config.toml
head_dim = 128
qk_norm = true
extras = ["some layers without attention", "local attention windows", "gated attention", "value embeddings", "hashed n-gram embeddings", "an embedding shortcut", "learned residual scales"]
init = "trunc"
init_std_qkv = 0.0224
decay_fraction = 0.449
doc_mask = true
Each number is 128 + 24 x the weight over its row's rms, rounded and kept within 0 to 255. Layers, rows and columns count from 0. Numbers have three digits each. The size before them is the row's rms in percent of the matrix's.

# layer 5 attention output (transposed), 256x256, rms 0.0715, rows 221-255, columns 64-127
100:144101115168158131114129115138108046106140095093121140125129122150135163111124194119090128153124138081120146155115119099115151142083150111141121118124085082170129133132120115131136120154142129
100:113136114187142097146080112088116156170114124122150122168113088146124103147141126111127143099142124161115144141119133139134151119122119112105077127117137129129099115136121130115145118143111105
099:113118130144102123133104137162155127114133121136103103148126134109121104113143102112151142176119121143157167124133117110111123147146103165163144117108111139107141117105140096135175127092138092
114:097079159140127092149106162132151088139149165113105106132150170089149139067134132137101120144127123121088144116071142158139125106139159117134083088129140113116135126108088140117142134107121176
092:123141157084097116148172136145105137191114130127083141151141052139135098145121162170136081132100138158170116111085125145107172132183106107098153101159151115133157125130163143086131133153123124
111:126123145126174110158117153149146098081109095118133066185121103143101108161135162134146162073090097148112162118133133131135096167115113138138118144132141126105128126131179141148100110135143102
089:128146107154121112113154104078136093165129120142148117106121128131154171154158138151098107111146140138084129162112133144110129135099171109128141116136165126137164144140071117111164096146145160
098:147117139132128121130127118150141141162151119142125157115125116144156161167120146152135112147123137097164091099142186127139069183122129136106175124136140118145149169123132089138082141137112133
094:129132131134113140171134091114144143158153133142139132116133142096160149124153119129116113159127157130195144139081122086111160146125159126155137146137138123103141169118086113119137152089151135
120:149092141103135112149125094126128140144133172145135150140163147105164131098113116167112080106136096146133147134134124150161132104151175124125098118117113129148089167142104183143186139134119142
102:131167087086110070127143076105106134120110102128128131115105113166113112160140089147153111091132151134110092127124120098110107140121142150116128137141170140131076144173115137095167133128156132
107:136152103126113129143116090117129161116162110119133102100141119175140121115141085144192085119150118081146096092089116133105139127102128161093116128168150164140136137102156140119141143101146093
106:169129099157133134132166134122126115091107146086147135107100133157107172139131142129151140128138105115102106138149114139157140117130175100089160097145173140156108169177123104116137086141143137
090:105127105167126144133153120089112157136102127122147131112104132139121096132142163121092148121142174120118086117117118141159141112130154134095112095102116092174116110188125130077143111148140140
112:099125192102128170128101194128149109123089169129118181120149096086095104111093166112082110160135138163141128134141101092092146124121136122174148143086099133104161102119118150122092161093130161
110:143147091169147069113098081146141145092099114136131081129108165161132108131175131101153176104128096105116153106145154140152090093102122149106118125141128120155104143129141074109141137086141112
120:084145085123127134136155207112114100097127140102133092107103123129136161128129182123164168122110116103125145115086130113133180130103125097149151114147168134127139112063149112131100092131133139
105:098147134127135159125124162107147150150149093145141123186102151119117155157155122114135137123139152165139111111146128103162116179180099127126128144132124130133124107123097120148165143123125098
103:119119122153139101125070129138131129090121101120107135140162107165125155127150160077129170160123128128117119080129146127091139090088131113121154120136103105138132093135123109128092152096139148
109:115147128144142159138085116120157132137114135144118099125101175117125079141109138118112089119092121144141136126123106141153142120128117162130067136144145154159129179133120145134171156098111106
093:139143140126128151152127142138108125110113121110109116118129122150134127156120094129120136078124116113118055106167183154137085139126140103103121095130137141143125145167153088129099101100131135
102:121125150120156161124129187152117122104181142120139120122129146111132184096135114094128148139153127111112111109132122120131095113104110116135154111165113121137170089124153123143112104141109102
079:125093154143106102100119103149162107110166093167109094124152109138125133074100075150145123147127119145098170149103132153135130125135087149119098159166127143095139126123117142138136108126116126
094:109113133143133072119129160116201113141142165138127128148156144110124147101111091115117140169160120169085172134121070120105106109156135154192107143137141147097138081132091136134168134126112117
101:121159084153110089136159134117138160207128180094122191131117140174147126153130101128107087169134116103114123132140111153093139131113115091127109107126138109157117107126118128110138121125107125
098:127106127118174132148109125126131116096076134102149126092090187114125139131108104130127147103135118137101115106149151151137158090083168140137134103087089139093132181166134115140140114126127165
105:078124130114142086129137144118133079136118127132123090130135123074143109108103146132101124119113097127146202145087118167128141136119109127160101123146167120112131141066152092123079090142131150
091:143133124113139159119159143135152108090124147136132086111145137104124150124120121105083166087084134143118173155125134108147129111143148123140120148165135111105132151111107115113117120121134135
097:130093127100098135121111114137106133117187130138148105118094122128135146110096111147136106131141155125155150125080076097121149131143091175102108127145143152128112122103138128150152114160114116
095:123146110169117141141113115112126152108100129088144117091103123106155108104125133126165136112128099154142145102113106130095143113141099129120151114118170172123116136123170132107161114090193138
090:177138137116131153138121133113102177119118122104165127149084124103137127148128141143164129076128090147145160113131123122144111132159141150134127132090111132135096165111153145131125118120144120
095:125139101148120170116158158104139121129090139107168118127088161101138111119072122124163173130126103131092180127125142139130169134172081127173119132109162183079116140092148130150142102140135167
108:125091160159100171125096117149144127125111124126131155108133113096129109113102136129130124173160123101149133124154166141140150132109129131151166110090055140122144149127119118163120152151103140
106:143186117148144116154128089085138147160141121114137153156109148115122137133165082138150088130178075090132122141138103210172135111118147093121125140137128127144128136160100147146092126147121104
098:109106118141146135151149151104162097194112154138129121133099151095147138163072142164136089107117113160126166132103103143147146131182091144119095126127159159130133156093119152121138122150091164
# layer 5 attention value, 256x256, rms 0.0675, rows 222-255, columns 64-127
099:173104123142133145131155088089136109164122108121135147134123141160151059079149132120108130127122093135118134129165115118126146141131178114127148164102173113121121107078111149153125118158129133
097:116120158122124111137125123084125115067134094133109135138139136117140104110118142124105135126135133157145116126144082148141120175143116133143098124133138141118109083141140126132124154087179181
114:174132148166074122145135103175139096143157118133127097106114147058130127141155130164094129122139135140108126141127123134132140132120109114127112145169138130168105136143104177118103157116102173
096:139088113120080114115144161128118123118201151153081107107129115145086089128106123141091116122148134097133100158103137127123177158132121131118132138124132137060174114143199146135119116138130127
117:132111102116151090148137149174131091107069097106136090120116118152132112125155159126108106111068135130123109119125119094121125126131066141124136141118125092081100080096179158128075110123099127
092:134140090171123153103133156143125138169094123157159158127087133091138138162109142112134119130141123171111131158138143128117129114137116144139184121165138116152138145120108048119082154151106056
096:100097137125165057117092124163119129081166141107102117126147121139129143171118108155084106114129118105135127126139163129136130155135095156139128068150134095105115123110123099067141130108106113
091:119117181128137148162111153124107116153152105086115180105115145109139136125110114141143119127155133118141140137128103128160121157124134146133113136111117152122110102136076124121126147121136147
121:128124117147090150134115136099134160204087110144105127116129138121125110132105130119095153123171139131144147138116094120138167084123151138129128158111115195111154148137148163134101160119127137
101:107247125091143152127092142138123180124123113145113128079130137145095153135145139106141133158117099132109132112125137097118094100123137131120134141121120125113152120156155094147175132159121108
103:123153161084119136152115128128124147167112134138117113091141077128141119115093098161189156129131114117127108076100106107144132139112164120115152114144136186176117137071148125122154138152153146
106:133157116144111172108147147116122105125136151080129128122113131137114172151119158134194138132135097086105123173158152145112125102133142172120146097103136162073132134147137109128165110137157124
088:165109135158118133110131087100090122113173153066127071101139158123112088119176136114158125127152116079106122108120154149110117127142166129119133151117138122117140136141109130141128109149107130
111:098157107123139104107148151140122139110133096160170164137152103138096112114129128129051094124123141161140148200141131132136162131117099133116118139125117167145134136126133125163108141111150107
107:137129146117173129132111125102142142115108138115143095102118146098140134116159138120141137133112105136119113046127157099146067124151156124144123138105113122133092121098125120130147166093126141
121:143172151076137127144139181127129084137151151126136132089091128129138191138147113160171118130084104142104128131109109115139131098107088135102156110127113088161130128132123086085109100143162130
101:138139137130143132147097132099131151136088084083150143153120148165100080116128150122108119109108154127125134159124108120153113159124156119129093153143131094092139070095104146177085137112086149
101:170129153102185098121078097109125098157158144112170140132115144099165116155139083136113100129105134136117121137090108134129124108150126139129119100083163135142112139127121101162077141119099092
109:129119112111090124139101138125145135112085146110097064099138129114133062090083148130133122122130109153116131095096129112141113154113148143135111160123124176138110072105117155177125147106153184
094:123140135123147109102129092145096093124130102130115080126145132168133125139157135132121132127131082087118118111137182161104096132125144140119098122169132169084133112096148139092148112108090148
102:132124134113151141129088123116127118114117160093214129180125122122121136112123120150122209121124145122125129122094088134144124110114100137104130093138162128147138136115141149116109134136128108
079:125121091122068131123129113117147136137091141163141139174162118067170139117107124142145135128117163164127118105108145137132140176138131113152126101141168080134129119112159133104138132097146116
092:165142092164113130116149134140137130144142073146168160161128124101100129117128124115087136141115140185107144140103084111142133134140099129114095130147109174181117128146117151136096135121145168
100:166211153159135124122147109170135132117214179148093136106118116131115136131093145110134138128136100136110126130175134134127121179123121121125162101157088125170119152160037138102169126142149147
096:140156160101169135106139093137121093176115099088113160114105147147174143109137139129160141159129071158119127166111112140114112125125158168138113116101140152109115132132180116107118135184135126
101:140126115097124100135128154162131109117139090165160142122092150092150140124159138114114119133123105121122135105141109098118135128112102123120144157145145061148104150118144109084108132161181126
088:111112091139140157138143192123114092139103149094136133138144162084144162114159141115210136139100147140114150079092152117126108122137106171128124148134086138105144130097144117149101126095122124
093:124126114107071156166119118145159120113141168166104113147133123141140121116100098107176142128126152119124127099111074101125169128105143095132143120140153065111134136136145141124149121184139152
090:114140147079110129108123131097117114144068082121142147124130141151119091103114141116116122125150095121101104197142071120122119095116182144119132131095162167087136118141169098123135127132149126
095:106181125112153151154132112132137158103119123098117118096116155142103109149164128095167143121116107135141120143140074116101093068135135102133140136127145075097151141138151139153106120113139122
089:148099084087074106112194146100133088147063089130106141141130131136149143073124134132124121133116104168100124162167119127141128145129152137128127107120127089121137114167146108079121092146156124
101:122076146118133102106146104090127146134121125154123162136150113117171103123114117146102114132147128142156130166135128157134161152140144174141116109091140155150130134135118104106131137137149105
105:144137152150124155129159084149125188122105113076155167163102130117113125114126133118137151118181091085136140080163124137118100118123167107124138095116127163167103167115068147111139124131170124
092:151099093133081094103221167158152100162093134161093068131128127127147137124109132137088068113118142165110132141128136128133188146121141120127166101168129123137134125127148106084117114119133155
# layer 5 MLP up, 1280x256, rms 0.0744, rows 0-15, columns 64-127
119:140116110139152157157071157116110142094094133168110105099198120149153100102094124134106146121143080112127098140099165132130106129070100140127145062148142139138080092140120162108130121110139119
107:108154085162187159140152144117122136131139161111065114094146120116167165114105138169146131094132143125100114077121119141109152117104141121126138110146171109184079124122155124123105158145159090
109:091088137144140090158115095150131136093107145113132177145165129137148119122134090148104128130131156148119141138109140144060118101100096142129129139097109141131101113154112127141146136130120100
098:106113115097140124135116183130141137171144122123134066121139102159107113113119127123139149118097084132105139179097109133150101096094067156090157137110113101127089096137129137124114119132110113
045:078113137114135149109137181132152116103117093150174163167132130107131128127205142115145119112104117116111102133168138115135141104118119116090160114153108115140127109129143133099134152160130130
098:112133148140109161129125160114124163124125128135170094141155135120116153152196137158125117130143131105146112100168132153111104116124166124138132089133141152126131083179125123093137154134159108
102:121159070164102170142148119148166117109122066075135100126136127152104108118158123137148128129119121080095084118172145132080102131117090153103166124144148120136139072149115110138145126110119101
092:142122146088131127150136105119105146140127157144148151121081137112121119137119112181162143156143166142175106131139074097113130127138117118114134097121136180146093145159141137152156148131128164
046:097134136125151126168136130142110146100109134113119087138149117138135175051168080134146114105074108110107089133144115132101090098074129126068141117153132141133081085144116166145145128126131143
096:104135097186122115109145123120116130121132150120140140124150128106120134121101108117074095140149084123082117154111114121113139127137143116124117107142105134133132129128135129187125123146142142
033:078125110130135114147135136120125127125087113141147138139133094159119135113208114130119139070115133128036085130134114142084122092087101124101182129125149131106105124135128137130137154145130126
102:128153118097095095106137136098144119125114157130147107084160110183069102095130147170099117093155120134109147126141128163090130076097120127140119114112122133137086105109101126111078145094132163
097:122131106097147112150141118146123115145139115143103135110131135144167124125133134178119122089134118098144124165156119100139121125072115147101189130161111129149112151142114096098164139108122123
095:147122164090112112141077094113078144092131142145120086063151158149123126118143139138142117134116170132132128134101119139139142135135156130119135122144156143168125140121125140137130179087149126
096:112163152136151105119119115102091106138140143155117167119140148146121134138150108152096140135128091127110128133120147131152141127135127124114135105117144114106078124133164161163111104136125111
098:092149127130119093115098142132137149121104114100147136144148130131082118078155099106164138116138138102094100117110103145144145122105135126115110115133139144098134097138111137101122182100137122
# layer 5 MLP down (transposed), 1280x256, rms 0.0705, rows 0-14, columns 64-127
122:134109101104146120155124161131140134125156119142126145126140119088167134111156102126170137138139101138141097166155170114082147129172147098143104135138141126084158170085129146120142083123149108
107:132130168103068138107121148170147106113129163130171194115170173158130120119101141107164110128165148109127106151112081127139127116117112121152095127139120110140129112134095146152085114131163099
106:142104099124160131160108124080152092150116113101083127102144113145131122191139122090150116143116124115137118117156175129130100138128138113115088117138063093128127121137142114153110118111105189
098:155128170151176149063148105151112146157146129130124137114119095139152179134095118127126131137156113136143135105103151154148107125133128130142117163138117137132155163128104159135128140138113120
045:117085153114118164131116074132131101162129099109128101132075073131149147161109149123105117109107110128152128143152117125142152159168167120160173143149145122132116105147134126143162102091115154
098:132139125120136159152122079113116172146120116133130113118111118135110126125137140102132086161094093065181148175155136149127134120125145150114090139141147130151103167124126152115143155134115096
099:132143116118094132146146109117155192135121123108117116110146129168125102133137108134138100119137162101130153152090148141145126121137121091113119128195152115137147143092098088152086105116134127
097:089143120101089109127108131173102162119135104153088127129132123075111132133109087103106171136115094144127100094150137085118126090114124102105141145096100125131100163113161126119103134133122113
038:166134158126129101152169153153123112117124145091152081178091134100127154144095132110165132108135130098115114057112101160128152135135140119181165183136105130149115154131104145124153082144120147
098:082138131094130101148137115136093120097118153153088090160136140088160131124171075140081147120144096099171106106136101114105134124135116147153110102113119154146082114158183131122116112136110135
032:122096116125130121163122124141149101134118125124112110124136139131115129151124118133138159111180135133130121117163122096179190107138146155106123129121155133126123087140119189134131124088128118
106:156144177113111081110126161136116107103097137136123107089109140223146129108165142137140109096166154126131158078091156094105112144118131108131122103111117091135116132148123139102126130111133176
099:148139127153154171111080129132142171119118170136130154146153185137088125113129130130153094135134132098190201139125133121153150158151137130101150132098135150124103133127129090136150091105163124
096:106155070128139127141156151136147118123126120157144065122136130109095117135123153154129119088101133086119129140143107106113152106159126120157071105171188142130113144130125108152132150131091127
097:121104157108101151082133121106132194122139138116120114133136142158159134165168166118114112139114139132132158157131118080145142155147169116182132118149125135095114101152163120151141139149159150